Each number is 200 + 30 x the weight over its row's rms, rounded and kept within 0 to 999. Layers, rows and columns count from 0. The size before them is the row's rms in percent of the matrix's.

# down: layer 5 MLP down (transposed), 192x96, rms 0.242, rows 89-124, columns 0-95
# up: layer 5 MLP up, 192x96, rms 0.233, rows 90-125, columns 0-95
down89,111,218,221,153,182,283,215,220,214,196,255,183,184,163,177,203,206,174,180,166,192,164,227,159,233,172,208,190,238,201,175,166,188,193,162,155,192,207,201,188,190,250,182,200,214,208,199,250,188,176,206,148,181,266,197,258,173,208,145,208,243,246,168,148,197,192,207,195,230,196,201,178,194,181,238,185,173,243,192,220,223,205,182,240,218,215,248,277,227,156,216,199,183,144,192,218,162
up90,099,152,232,220,213,213,201,215,189,137,193,189,184,213,144,215,172,252,195,200,211,165,157,214,170,253,175,208,246,211,250,165,197,206,212,195,247,217,220,227,216,216,192,211,151,193,234,218,176,239,175,221,178,180,172,221,240,137,192,182,205,203,249,130,152,177,202,200,221,184,178,186,242,224,257,160,219,138,227,143,213,179,240,245,191,169,198,200,166,182,184,238,190,184,202,213,235
down90,105,185,199,233,190,208,221,146,200,164,252,173,220,206,219,238,223,245,173,225,189,205,218,161,191,159,204,169,263,203,209,193,266,208,156,244,223,154,158,236,178,223,229,180,203,163,173,210,211,211,226,225,169,206,122,202,206,213,220,244,147,146,186,191,177,177,209,243,172,183,203,210,219,203,188,221,205,186,176,205,217,189,151,195,212,155,260,175,166,231,268,219,236,202,150,205,196
up91,100,161,206,202,197,192,186,217,234,204,225,210,216,193,197,230,238,149,184,187,185,210,203,183,185,163,171,190,174,204,185,220,174,147,168,165,202,244,186,177,198,189,187,196,105,171,218,175,259,168,187,258,207,208,245,194,227,185,158,188,211,194,249,215,237,249,196,192,180,252,161,165,226,217,232,155,257,216,177,146,271,201,206,216,213,190,205,218,216,252,173,197,198,143,167,246,208
down91,102,150,227,199,150,141,150,160,161,197,153,156,177,208,218,245,211,198,196,193,183,168,218,277,214,166,216,224,197,215,184,218,213,199,194,211,182,243,203,198,263,182,194,186,257,193,197,219,231,155,223,221,248,177,176,186,167,177,274,210,205,198,172,216,194,153,187,209,180,177,170,242,201,144,175,207,243,196,219,213,192,249,199,218,192,158,213,214,226,180,244,192,193,260,253,210,181
up92,104,183,181,157,226,198,191,214,187,198,220,215,198,252,195,236,160,207,263,152,226,263,185,242,179,184,250,190,229,224,215,188,218,197,178,197,236,244,205,160,165,123,228,222,234,130,171,164,202,173,207,227,217,153,203,146,160,173,223,220,219,207,237,250,212,193,195,165,190,158,182,203,187,216,166,203,215,235,191,219,237,220,166,216,223,231,226,179,180,160,258,177,162,193,191,211,235
down92,105,166,219,248,162,199,146,202,185,218,253,201,186,206,262,185,148,233,166,182,226,217,210,207,202,198,147,187,176,191,179,195,198,216,256,245,219,155,230,237,235,215,241,141,188,205,180,213,204,215,173,237,205,252,225,149,156,203,186,206,195,214,156,209,204,261,192,227,230,130,209,139,202,205,209,187,164,243,224,206,184,182,201,243,156,171,181,198,182,182,169,250,236,193,177,210,200
up93,103,178,140,199,213,201,176,197,191,191,231,187,176,177,227,207,198,178,263,227,198,169,210,212,221,158,171,176,158,194,169,193,236,210,217,198,171,184,270,200,266,168,231,218,227,167,193,202,204,164,193,179,186,136,246,220,141,199,217,177,240,202,215,193,217,231,207,182,211,244,152,204,242,157,224,189,185,254,159,175,247,277,241,177,252,207,232,179,203,210,203,158,176,193,164,188,221
down93,096,160,253,205,245,219,184,195,195,173,167,218,183,270,187,175,200,216,185,173,112,197,208,195,194,223,212,237,193,206,226,234,174,187,171,151,261,182,213,175,217,194,170,231,197,232,245,238,179,191,229,231,147,191,173,170,227,236,173,211,223,216,204,168,190,150,214,245,161,209,199,188,176,221,182,208,183,157,222,211,221,186,172,208,182,214,105,250,208,201,196,187,200,257,211,176,248
up94,091,176,218,225,212,148,227,145,174,204,233,209,234,236,162,158,205,223,186,221,211,218,239,158,188,228,229,190,219,209,158,195,239,173,233,224,162,129,175,221,188,189,200,148,146,217,183,264,217,162,252,163,160,217,168,170,210,193,235,236,203,192,213,217,181,200,208,162,177,135,192,214,191,248,147,205,208,170,204,165,185,204,232,219,176,163,245,241,188,225,198,187,198,198,236,252,223
down94,094,213,218,188,221,195,182,183,183,183,261,275,205,207,198,225,215,207,195,177,177,225,197,159,200,232,245,145,227,139,140,180,220,190,185,204,125,203,234,205,150,219,209,197,211,153,197,166,227,198,167,162,185,225,182,174,213,229,196,199,187,219,191,219,222,247,250,239,183,242,143,241,202,203,141,204,190,147,179,193,167,229,241,218,209,197,167,191,242,173,166,234,200,232,207,212,253
up95,097,153,234,278,231,191,226,244,227,225,206,199,207,254,196,208,174,140,248,169,195,217,180,221,255,237,217,196,183,197,152,230,211,181,188,249,238,212,200,241,187,210,187,207,198,209,204,140,241,160,201,210,245,168,173,151,156,203,237,189,174,164,218,172,183,181,181,234,174,212,132,211,214,203,201,185,247,152,229,181,164,179,157,199,200,158,194,214,246,183,167,206,218,178,225,194,163
down95,096,198,217,190,209,203,212,221,178,198,169,192,224,212,238,228,173,186,200,183,237,191,154,204,192,170,171,190,238,213,192,187,196,254,215,254,223,211,134,172,202,160,173,202,169,245,200,149,212,196,210,159,210,195,166,178,239,181,172,220,181,218,238,209,236,206,190,202,201,232,185,143,246,207,221,232,184,129,207,303,211,202,240,275,223,181,217,156,152,210,154,176,173,191,181,223,223
up96,099,233,199,193,225,206,245,162,247,187,195,212,125,183,167,198,170,160,219,179,110,189,165,227,204,178,185,230,187,152,166,210,194,202,211,191,213,200,266,253,227,229,215,220,193,228,182,151,176,156,158,242,210,211,213,211,174,190,194,173,250,185,200,150,192,215,203,218,181,203,175,204,153,222,204,206,198,211,142,201,281,196,210,200,237,157,224,234,195,205,194,235,244,217,224,198,251
down96,091,133,189,188,154,191,175,209,204,184,212,184,209,175,155,226,181,200,173,231,165,221,245,187,136,230,206,155,194,211,234,266,186,196,150,193,206,169,162,208,247,259,175,211,222,257,200,246,251,172,279,200,207,211,156,181,199,210,220,194,183,201,189,199,190,193,184,190,182,207,143,202,146,198,217,220,161,157,235,243,217,194,195,233,184,229,220,215,232,180,162,224,222,213,225,204,256
up97,094,207,190,213,216,173,183,219,255,196,226,157,154,211,217,161,199,225,176,172,230,200,203,196,202,168,236,158,226,180,204,174,268,212,266,236,219,165,183,232,221,230,247,160,198,214,214,97,202,203,236,164,178,155,206,170,202,197,236,210,240,229,186,196,220,235,192,230,203,213,153,217,195,218,190,210,216,152,246,193,168,215,161,213,229,172,193,215,197,171,143,168,188,187,234,196,268
down97,103,155,213,176,155,245,194,192,229,201,205,150,169,199,259,171,214,207,222,202,176,246,221,228,203,232,204,211,220,186,251,231,226,176,259,201,224,247,208,196,209,197,206,220,227,235,159,198,197,181,164,170,158,177,176,148,195,188,241,202,171,215,174,172,159,186,173,251,175,230,207,271,162,208,171,137,147,195,188,228,217,237,157,175,218,174,229,241,241,228,182,177,171,165,218,172,206
up98,102,251,148,187,188,224,235,241,180,187,213,201,171,247,199,227,237,196,208,242,204,179,138,228,174,181,171,204,216,270,195,264,232,202,163,182,174,208,229,174,197,219,240,197,233,235,162,172,183,262,184,203,194,193,154,173,184,235,225,219,219,217,171,223,167,153,155,218,162,224,199,149,167,206,209,159,225,236,158,201,200,227,137,221,193,183,226,239,176,184,199,172,162,207,248,201,199
down98,100,203,181,230,235,234,209,161,151,230,186,211,223,239,209,174,158,199,184,230,228,244,202,222,170,250,198,141,204,182,195,165,205,216,208,263,193,199,163,204,266,197,168,224,206,201,193,185,230,196,216,163,192,196,220,196,255,184,218,225,216,141,196,209,208,211,174,261,217,107,213,196,244,175,169,229,220,203,241,192,180,174,166,170,216,202,170,189,223,186,129,252,178,209,162,159,186
up99,100,232,216,232,210,238,250,244,228,157,139,175,191,245,247,167,186,192,190,207,229,192,173,236,182,211,166,196,231,217,230,220,197,199,170,197,259,186,135,182,210,189,196,232,212,220,256,167,237,197,229,137,187,221,209,148,237,206,242,232,216,236,200,200,189,191,175,182,181,170,171,186,218,161,158,203,224,205,227,168,246,230,164,267,235,175,194,176,205,176,169,216,166,163,164,175,166
down99,110,246,186,165,215,203,182,232,236,198,151,167,240,184,240,185,184,166,189,172,181,169,216,185,203,149,157,220,237,193,195,211,196,227,252,165,143,198,182,183,213,232,228,244,194,268,185,158,164,171,201,197,241,211,204,191,219,217,179,221,231,235,206,222,255,232,194,194,230,182,149,145,195,231,217,178,162,169,256,178,232,182,189,185,155,162,176,195,254,154,235,225,236,223,189,233,173
up100,101,206,212,158,206,198,228,158,232,203,216,225,231,212,183,187,208,256,207,192,163,193,168,215,222,130,239,213,210,185,151,211,229,226,203,206,199,166,196,153,230,224,233,246,233,231,165,179,227,245,212,188,247,164,143,166,192,157,238,233,236,193,187,192,212,234,242,174,181,172,199,216,171,225,180,189,203,142,166,200,229,180,225,170,231,211,232,186,138,111,235,216,174,175,228,212,206
down100,102,152,233,203,221,178,133,220,163,208,204,224,165,162,209,168,232,200,194,263,261,267,186,191,252,193,230,212,159,191,174,226,214,196,179,201,193,193,140,223,248,191,196,193,219,197,177,200,231,178,165,202,202,189,152,185,223,230,243,201,171,188,196,209,187,201,232,139,212,166,246,218,174,152,228,207,184,235,197,180,148,212,187,217,222,265,241,216,178,230,144,189,157,237,184,179,188
up101,114,187,169,163,168,213,162,178,216,238,165,220,208,254,222,209,184,176,204,188,217,170,155,224,230,228,210,212,216,249,252,209,211,170,226,181,192,180,177,191,177,249,156,185,160,138,157,197,228,204,225,216,217,245,232,142,202,223,205,239,217,191,209,140,227,234,215,181,199,212,185,221,256,194,202,142,206,232,208,174,193,214,189,198,198,165,253,216,217,108,143,179,182,215,168,237,199
down101,109,189,188,252,186,208,189,214,250,181,179,156,194,194,114,210,184,227,222,198,271,179,197,180,204,167,190,215,170,173,200,186,242,258,260,169,156,235,187,236,265,220,178,185,195,198,149,175,176,190,256,211,119,194,243,208,192,199,181,215,215,206,217,240,204,221,200,185,215,245,197,214,173,223,211,198,215,217,242,209,171,209,187,182,180,192,167,152,156,183,169,140,227,239,215,207,210
up102,094,257,166,196,178,251,162,177,215,175,200,209,215,208,199,246,159,211,194,228,228,179,218,205,229,155,177,224,174,240,141,195,226,152,157,191,197,176,280,232,167,167,183,197,224,212,220,195,163,203,187,222,229,180,206,218,195,195,186,277,191,220,256,248,224,182,144,171,173,216,170,197,162,205,154,239,228,200,273,204,223,234,200,191,142,189,173,227,167,224,195,202,214,209,184,183,208
down102,088,197,200,202,247,188,200,178,183,193,194,201,218,186,225,199,237,158,191,185,225,178,213,150,248,244,167,133,208,243,196,184,202,229,210,210,145,171,145,212,227,222,230,145,170,198,160,210,192,248,207,207,223,248,245,190,197,186,195,183,240,227,237,269,201,190,207,201,174,174,210,211,176,200,214,236,176,155,269,189,182,178,254,201,136,204,228,146,187,192,226,164,207,161,242,154,191
up103,084,169,210,195,206,190,194,185,204,199,246,196,186,173,204,175,197,221,213,255,151,213,216,173,126,211,211,203,226,211,174,257,159,200,177,206,198,206,207,232,164,207,249,170,217,156,184,177,157,203,242,220,200,169,222,194,198,164,202,215,244,183,223,188,256,250,213,162,115,227,157,177,154,253,281,223,174,187,195,150,218,216,206,217,209,192,209,236,215,199,193,246,207,150,243,186,202
down103,086,192,188,233,203,140,199,226,158,181,178,121,214,225,175,223,211,236,208,253,150,222,255,188,245,139,206,221,122,223,170,213,235,233,171,216,224,238,194,154,183,190,171,201,230,232,221,214,242,191,155,189,194,198,219,228,122,207,181,204,182,179,187,186,220,240,175,225,167,247,192,235,203,214,206,198,183,192,191,160,200,212,170,226,187,156,202,229,215,167,216,231,213,199,260,183,191
up104,105,231,200,158,136,212,225,239,188,247,179,194,223,159,162,168,206,213,217,201,164,234,180,141,256,197,230,157,214,168,178,243,168,168,208,237,183,144,193,186,248,254,216,177,180,193,273,158,221,177,167,206,262,173,204,189,203,170,206,184,194,254,233,185,216,220,180,213,177,218,173,214,187,187,262,183,198,209,205,171,243,241,181,192,198,237,168,156,208,172,210,220,178,183,203,178,235
down104,105,201,228,221,183,126,131,177,189,228,199,208,197,231,199,162,194,156,192,190,224,249,209,217,158,223,184,234,214,219,262,203,134,133,237,216,192,231,175,210,241,220,184,205,172,121,196,168,211,210,189,234,235,209,260,194,186,231,198,169,182,191,191,187,177,205,194,173,208,211,191,152,166,174,210,183,237,213,232,202,220,192,203,255,224,201,186,226,237,179,262,218,233,174,185,208,140
up105,093,176,148,242,240,209,219,181,142,181,179,174,240,196,176,225,224,222,213,133,251,211,210,222,187,196,216,209,181,270,180,197,233,176,155,177,145,179,198,208,188,218,229,183,179,194,174,209,190,211,189,168,114,218,239,190,217,163,255,215,247,195,223,168,161,194,163,209,248,187,218,220,185,230,180,181,219,208,177,231,188,182,179,211,202,217,199,177,219,189,178,240,245,280,182,170,155
down105,098,169,233,174,224,174,212,172,174,135,224,168,175,174,181,244,224,210,142,164,170,188,217,165,209,225,266,183,244,191,225,222,223,214,163,162,180,197,210,215,167,187,190,199,206,200,205,214,237,230,212,264,215,199,195,209,240,174,218,164,250,225,206,194,181,225,185,218,184,173,207,167,193,163,205,198,126,212,210,237,241,241,210,174,212,223,172,220,169,208,277,136,142,221,212,168,226
up106,110,213,208,207,238,162,211,162,197,199,209,197,257,163,224,199,214,221,171,195,188,229,162,168,269,187,195,176,153,196,205,188,212,185,200,172,187,128,219,171,196,198,182,216,215,206,219,221,228,169,200,296,269,226,237,209,263,225,173,215,187,208,234,233,184,245,162,163,222,205,208,199,215,224,189,187,195,158,165,168,200,129,221,205,181,183,177,263,184,193,198,216,179,227,154,148,181
down106,106,162,208,189,215,265,225,213,169,198,134,221,225,213,146,187,189,168,220,160,231,234,190,169,189,190,233,205,213,190,254,213,218,247,157,220,224,210,145,187,197,185,206,295,163,224,180,228,234,180,191,197,186,173,226,161,230,149,195,207,151,175,201,222,177,162,258,202,185,198,146,234,175,259,195,195,226,202,216,166,191,254,164,195,246,198,181,208,203,162,218,169,217,217,202,199,210
up107,102,194,224,240,232,162,243,216,213,213,186,220,163,152,182,217,255,233,174,236,162,261,176,192,184,227,119,212,162,179,246,218,217,204,196,222,219,201,184,193,206,215,217,116,218,237,180,205,183,202,158,201,221,187,162,187,206,195,244,204,195,243,176,146,199,162,214,200,188,200,202,205,209,206,229,189,196,159,133,173,176,176,216,223,254,206,203,217,187,150,262,141,245,210,187,200,219
down107,092,296,180,172,153,218,188,185,224,246,222,225,249,234,198,221,178,200,199,172,241,192,198,219,173,232,179,212,224,189,219,207,164,137,171,158,203,224,177,198,153,192,224,268,241,146,205,176,108,207,221,211,214,196,175,224,175,163,185,172,196,172,218,192,210,215,166,177,150,214,206,156,229,231,230,171,240,225,205,180,229,194,212,152,215,199,196,194,199,189,255,211,207,175,235,220,186
up108,111,251,257,214,244,134,182,208,209,175,223,202,244,199,135,205,226,210,198,234,206,252,233,256,236,165,201,169,193,171,197,196,211,231,190,173,149,180,242,237,200,238,187,194,133,188,213,216,218,219,205,226,158,178,189,206,194,163,209,158,176,193,229,234,197,153,201,149,148,147,204,163,194,193,176,171,177,180,217,208,214,183,244,176,219,196,190,186,218,199,215,272,193,217,181,156,247
down108,104,151,217,220,159,195,230,206,179,164,225,199,169,240,230,229,202,216,202,266,194,200,222,257,186,160,211,275,141,162,167,174,223,182,161,215,180,233,238,183,225,144,202,203,159,173,193,159,231,181,210,189,214,186,186,225,146,202,209,195,202,207,197,220,227,199,166,214,147,216,242,235,228,200,202,191,252,194,188,164,227,253,199,178,164,193,224,206,180,210,144,179,223,227,267,156,175
up109,098,173,147,210,152,218,267,195,215,253,220,214,187,225,163,244,202,217,212,157,198,145,215,204,249,186,225,176,205,198,213,206,208,214,132,224,200,188,183,191,221,213,241,199,185,210,201,157,194,221,250,174,192,226,251,226,175,231,156,205,211,207,223,190,201,190,265,173,175,167,165,241,213,201,186,188,180,124,196,186,251,246,183,188,154,243,195,261,210,189,189,158,172,157,217,163,196
down109,095,197,167,188,205,202,205,149,270,188,159,154,205,210,264,151,224,181,214,222,225,257,190,237,237,240,189,244,196,224,205,226,207,206,188,163,215,199,167,235,210,143,220,150,184,222,183,188,213,178,161,207,221,205,161,189,187,197,183,194,149,203,170,127,196,204,132,229,203,200,197,183,233,199,190,206,222,212,251,196,155,188,180,189,191,186,231,228,231,212,178,210,237,290,214,157,194
up110,091,228,173,160,196,167,221,179,203,194,139,215,186,214,215,142,199,215,181,247,255,206,226,225,208,193,191,216,207,134,213,173,200,192,282,190,180,189,203,174,212,159,175,229,220,200,204,209,238,204,195,221,194,215,215,223,191,183,259,196,217,255,254,227,171,154,187,224,161,199,176,196,265,206,230,173,215,207,198,155,235,198,205,191,209,211,203,164,245,156,109,204,171,140,188,180,171
down110,090,188,231,221,198,229,209,240,171,210,194,190,161,168,221,214,178,204,225,199,205,176,225,167,198,272,210,174,190,249,226,199,219,243,158,171,215,190,156,200,154,185,207,188,205,220,163,247,144,210,230,148,182,194,164,221,205,253,175,168,151,214,175,193,241,208,220,193,238,171,199,145,209,222,147,201,157,205,182,226,158,158,225,219,199,252,189,232,152,177,165,239,271,241,217,196,185
up111,095,208,159,245,235,216,261,213,233,188,202,265,170,171,193,180,187,186,195,220,224,159,190,245,209,178,232,158,214,207,197,214,170,198,210,220,166,247,204,240,224,226,246,204,173,220,220,187,195,181,234,187,167,196,216,184,183,199,215,197,293,249,211,196,171,166,150,172,177,197,203,142,243,191,143,231,188,209,195,191,273,243,164,174,187,182,205,172,223,206,161,161,173,244,219,167,183
down111,100,202,197,206,195,181,183,231,220,164,144,269,193,168,191,219,178,151,161,197,163,244,201,174,250,204,216,223,191,275,251,147,202,263,250,174,161,169,220,201,193,203,195,217,183,208,178,185,181,203,176,181,224,183,217,248,214,157,203,222,160,211,256,238,226,176,206,165,207,229,161,173,179,150,201,169,210,256,227,192,189,204,188,213,240,174,179,126,204,197,188,189,197,225,217,204,248
up112,099,224,169,225,172,202,159,182,223,227,194,166,195,174,196,169,112,241,219,223,130,165,229,203,231,224,161,208,207,243,188,219,196,175,180,196,158,188,285,193,205,204,193,225,210,209,190,175,222,193,231,171,215,210,223,235,222,148,231,202,221,208,235,181,198,217,246,203,183,206,199,218,215,207,209,216,195,231,213,155,249,210,157,153,234,178,163,219,223,97,204,169,195,205,229,166,170
down112,095,208,180,199,191,188,233,215,193,231,176,148,196,223,185,201,199,153,216,225,214,209,200,227,167,192,183,235,99,207,210,212,197,166,177,181,175,257,161,173,218,224,200,200,212,215,211,243,187,190,205,272,185,207,177,195,225,202,212,192,146,213,197,157,246,166,174,178,237,164,182,189,211,177,219,163,264,144,181,259,237,199,276,198,199,211,245,206,217,196,181,204,123,212,200,244,201
up113,095,176,200,191,166,184,203,190,260,191,188,226,184,217,179,220,139,198,157,213,218,147,202,172,263,212,201,220,235,189,229,236,211,206,141,190,242,196,238,275,230,193,191,168,189,223,141,226,207,161,147,209,200,245,184,197,196,217,180,200,225,251,216,253,133,212,185,145,200,155,198,191,174,199,171,235,205,180,221,185,202,211,175,202,217,179,246,234,163,147,205,244,235,183,198,170,218
down113,100,232,166,190,194,196,113,257,222,210,222,199,216,181,209,201,159,235,178,157,149,211,239,204,206,185,212,204,259,199,168,155,216,193,170,220,205,205,131,189,167,208,207,164,244,165,246,221,215,197,223,145,213,172,193,202,179,167,235,210,205,221,190,204,229,152,188,174,249,192,257,177,175,221,208,233,159,216,226,291,176,191,202,189,229,234,205,208,210,213,222,166,178,146,208,225,191
up114,107,194,193,195,223,183,156,214,183,209,268,227,162,162,175,185,128,199,220,203,197,171,204,212,255,261,186,181,166,203,177,206,197,187,187,194,197,212,206,214,168,245,188,254,233,198,189,196,234,241,160,198,262,238,168,199,199,163,191,201,201,221,218,169,233,197,193,179,166,207,214,135,224,206,253,208,216,152,225,197,258,165,198,199,243,145,175,130,207,195,137,219,172,223,215,202,237
down114,098,200,202,267,177,200,204,192,193,179,152,175,163,211,173,137,170,201,213,196,253,154,268,155,205,236,241,191,211,213,184,148,232,231,173,241,176,201,139,207,180,198,201,236,182,213,173,169,251,230,205,154,223,152,168,220,197,205,190,210,180,180,247,274,239,210,209,241,226,209,179,213,220,156,246,204,213,195,199,186,172,214,166,241,178,257,209,219,194,209,152,166,188,211,206,204,206
up115,092,187,214,229,204,168,220,177,180,241,216,199,231,202,170,237,191,191,179,218,221,243,237,242,227,199,197,235,178,212,159,192,231,199,170,242,161,222,161,181,184,187,234,167,177,226,151,156,218,158,214,228,194,194,208,172,201,229,199,212,140,169,207,204,236,240,253,206,274,197,263,155,195,176,208,193,199,205,200,115,210,215,190,199,204,227,215,151,201,118,201,206,131,183,196,184,223
down115,093,200,246,190,249,211,160,182,159,177,218,235,187,192,208,199,245,204,184,151,252,199,178,141,154,186,276,183,171,244,226,216,211,151,188,212,194,203,188,180,206,207,189,245,204,188,199,162,180,176,158,230,183,216,189,172,231,249,198,251,194,197,189,212,170,222,174,219,225,257,186,162,137,239,206,202,209,232,179,156,177,224,211,220,201,156,206,220,214,233,216,153,141,264,196,192,230
up116,096,225,186,269,240,205,217,201,194,227,228,225,177,234,188,209,192,194,232,196,205,152,187,211,218,233,160,207,159,204,172,207,193,186,241,180,180,185,207,222,204,212,211,178,187,195,158,195,195,214,168,271,199,194,151,216,149,163,199,221,236,202,155,288,205,240,169,205,216,158,142,201,147,179,254,167,210,238,145,214,256,146,211,229,206,177,189,232,196,248,201,166,221,223,162,194,213
down116,098,143,221,203,202,207,140,238,205,247,212,205,190,215,242,162,175,256,145,202,212,212,191,227,168,177,218,151,173,223,206,234,242,154,210,176,186,311,235,211,166,178,189,163,156,211,204,206,197,279,193,159,181,179,220,170,184,226,239,195,195,196,154,174,214,155,179,191,223,193,214,231,214,199,170,197,179,218,202,257,187,237,158,181,224,207,165,214,204,190,193,198,226,172,218,223,195
up117,099,177,252,250,227,232,202,220,192,193,175,214,212,208,122,203,157,231,239,146,165,193,281,195,243,246,254,167,194,197,192,196,244,212,228,220,183,189,192,192,240,192,208,164,204,209,205,220,254,229,191,204,220,172,182,220,169,148,196,201,197,197,151,210,192,178,172,240,163,187,213,202,180,203,261,202,218,162,171,179,221,212,217,232,235,178,214,183,209,161,132,156,212,242,156,188,171
down117,098,174,180,231,108,221,178,160,229,233,171,197,201,181,247,230,180,150,204,229,127,189,116,191,203,170,158,201,249,219,156,184,213,205,228,214,216,189,219,189,149,189,213,237,164,193,211,164,186,201,221,235,238,247,200,215,273,180,253,175,188,168,229,186,209,240,169,222,194,231,214,216,226,236,189,182,178,234,195,164,168,190,191,203,202,226,233,205,178,229,182,232,212,179,220,202,180
up118,105,251,161,184,224,179,188,208,193,204,173,191,231,237,246,178,139,249,182,160,244,207,145,182,197,156,170,214,178,169,217,227,207,179,173,203,203,163,191,200,229,194,227,143,154,210,189,170,231,227,206,244,226,212,178,179,193,194,182,210,197,278,242,250,217,237,208,210,186,254,195,176,184,242,192,240,165,219,205,184,249,189,178,163,158,216,208,210,145,178,222,165,238,205,178,146,234
down118,105,179,228,176,212,193,220,134,186,177,149,223,234,220,161,203,220,159,240,146,198,164,165,243,226,197,236,253,189,210,192,176,154,195,205,186,234,183,183,154,179,161,120,203,164,193,191,205,235,185,214,209,210,225,184,217,210,195,183,190,191,234,193,193,230,207,223,231,174,205,234,134,227,254,184,223,215,179,161,229,247,189,193,246,250,167,139,183,230,199,234,207,253,196,205,231,234
up119,110,247,243,237,134,192,195,161,176,219,237,170,194,195,197,209,199,230,198,191,244,268,180,233,165,229,253,255,137,166,176,199,186,188,209,181,156,199,195,214,189,215,204,175,235,167,251,165,148,185,249,235,175,199,218,176,265,157,219,242,220,170,215,204,223,231,197,170,174,184,190,235,189,177,239,229,177,194,200,146,174,226,219,179,228,186,213,161,227,190,214,195,228,173,169,173,171
down119,099,152,152,153,251,208,191,269,206,163,188,202,199,218,143,218,260,201,217,221,228,162,191,232,201,188,232,186,198,231,185,191,186,147,187,157,213,289,153,194,214,229,226,243,154,179,201,183,218,218,172,224,199,211,225,202,153,190,241,257,179,158,201,151,151,165,176,170,176,186,191,247,185,196,201,192,250,196,210,223,233,179,200,186,171,233,187,173,212,252,209,217,220,186,200,206,196
up120,097,151,140,179,218,257,240,236,146,215,291,195,168,225,182,255,193,208,213,198,142,177,145,242,202,183,220,121,226,180,212,221,227,169,206,169,205,174,192,211,234,226,205,216,179,222,206,185,226,187,237,235,246,178,229,218,165,189,172,204,221,167,191,152,222,185,213,177,185,216,206,238,215,198,202,227,232,138,151,140,188,208,217,178,231,216,211,193,187,176,202,180,196,206,222,198,205
down120,097,256,183,191,162,176,148,189,166,246,166,225,197,184,207,235,254,200,234,243,221,200,202,197,192,213,213,182,225,189,271,202,193,171,204,170,174,166,189,241,133,203,236,194,254,141,184,209,220,216,207,152,189,245,173,226,193,226,152,167,199,182,158,265,184,219,206,208,141,192,214,186,166,208,244,170,194,220,156,221,180,197,222,202,169,207,173,205,211,255,234,220,189,183,154,248,205
up121,109,232,209,191,183,139,253,203,211,243,184,158,172,227,162,197,232,223,211,237,168,187,169,193,174,171,243,147,198,209,255,221,226,221,220,220,231,182,223,204,227,184,203,190,164,232,239,221,158,162,237,244,191,242,186,144,221,199,179,209,247,228,214,201,188,185,154,128,182,181,219,194,254,233,171,185,174,190,163,186,231,192,196,182,207,188,185,202,165,205,132,269,240,177,207,181,185
down121,109,193,242,202,142,238,206,170,137,226,209,193,171,162,223,182,204,241,148,202,207,170,252,241,183,154,246,244,205,167,191,266,232,230,169,225,222,174,242,214,187,202,204,197,232,242,205,154,174,197,186,222,164,156,177,159,185,215,225,171,192,228,160,228,239,186,189,204,128,216,200,228,192,198,222,211,174,178,164,221,197,203,208,170,171,219,254,218,178,226,155,211,161,251,195,229,199
up122,105,190,178,219,208,217,247,210,192,181,221,194,167,243,234,281,189,194,236,185,200,185,173,221,147,212,163,237,183,192,205,183,181,172,184,209,260,149,188,202,202,245,183,231,175,256,214,184,177,139,209,242,257,177,158,158,247,199,212,208,201,203,238,176,196,168,163,199,161,247,191,226,194,222,170,194,173,172,210,144,193,222,264,195,218,223,203,242,213,214,159,156,231,179,157,184,227
down122,099,258,156,207,207,199,198,216,225,141,221,185,198,188,178,157,241,226,260,183,269,177,180,197,225,189,198,186,179,215,214,208,166,199,186,214,254,181,193,129,225,146,247,202,221,140,201,155,194,210,188,211,254,190,250,217,210,160,210,181,199,146,231,239,218,181,188,215,204,165,230,179,188,227,214,221,209,223,189,203,248,176,243,243,189,198,148,182,123,215,181,164,194,199,199,213,172
up123,101,221,162,211,202,195,175,208,183,192,214,198,168,225,199,221,181,244,190,241,290,186,206,219,179,212,154,234,228,192,192,210,222,196,198,237,192,210,170,210,301,242,149,186,224,189,238,198,228,253,195,179,208,240,177,231,170,179,200,175,183,220,256,169,212,209,198,203,190,179,166,183,133,185,188,192,252,147,197,147,166,227,162,209,198,185,243,179,166,217,217,202,193,224,178,150,150
down123,108,157,224,179,188,190,223,246,236,179,256,160,183,220,216,179,193,143,185,208,172,217,237,179,203,241,247,181,298,185,182,195,199,213,226,247,202,184,197,182,168,204,151,149,184,161,239,213,185,213,211,219,198,220,178,187,248,217,193,138,193,183,221,203,197,206,209,202,221,185,217,214,182,213,198,165,225,196,243,194,186,219,224,173,136,252,180,254,179,233,175,211,178,207,176,164,114
up124,101,166,193,192,191,202,195,211,245,231,228,216,202,219,169,191,168,241,184,178,227,253,185,188,189,233,200,197,149,173,186,280,214,159,164,196,152,213,121,290,188,195,208,175,185,197,279,161,217,190,219,223,177,195,171,124,180,204,176,207,177,221,177,241,173,200,216,186,198,210,231,194,155,195,182,208,215,199,233,196,178,164,240,208,226,221,239,226,167,237,161,224,223,234,208,198,188
down124,105,246,227,239,181,148,151,265,247,166,137,200,171,183,182,226,152,156,200,228,172,201,172,203,147,239,180,230,198,239,207,171,154,204,206,172,226,216,176,219,153,216,222,174,171,196,270,193,259,268,195,197,187,193,203,198,206,155,200,151,216,208,249,152,203,169,221,175,227,241,208,193,189,219,225,201,182,212,228,176,238,227,179,176,213,236,188,201,170,214,187,238,193,203,210,177,217
up125,107,183,119,125,184,181,228,217,221,226,186,222,195,216,209,188,164,217,207,189,148,198,160,222,204,250,194,132,156,213,196,208,224,191,155,199,177,197,217,175,217,149,158,224,270,197,218,197,195,228,243,259,205,181,201,173,167,195,209,239,238,231,221,223,254,186,138,218,208,205,252,153,187,200,178,200,212,217,192,199,240,168,242,181,211,147,186,249,217,185,187,214,187,204,227,185,220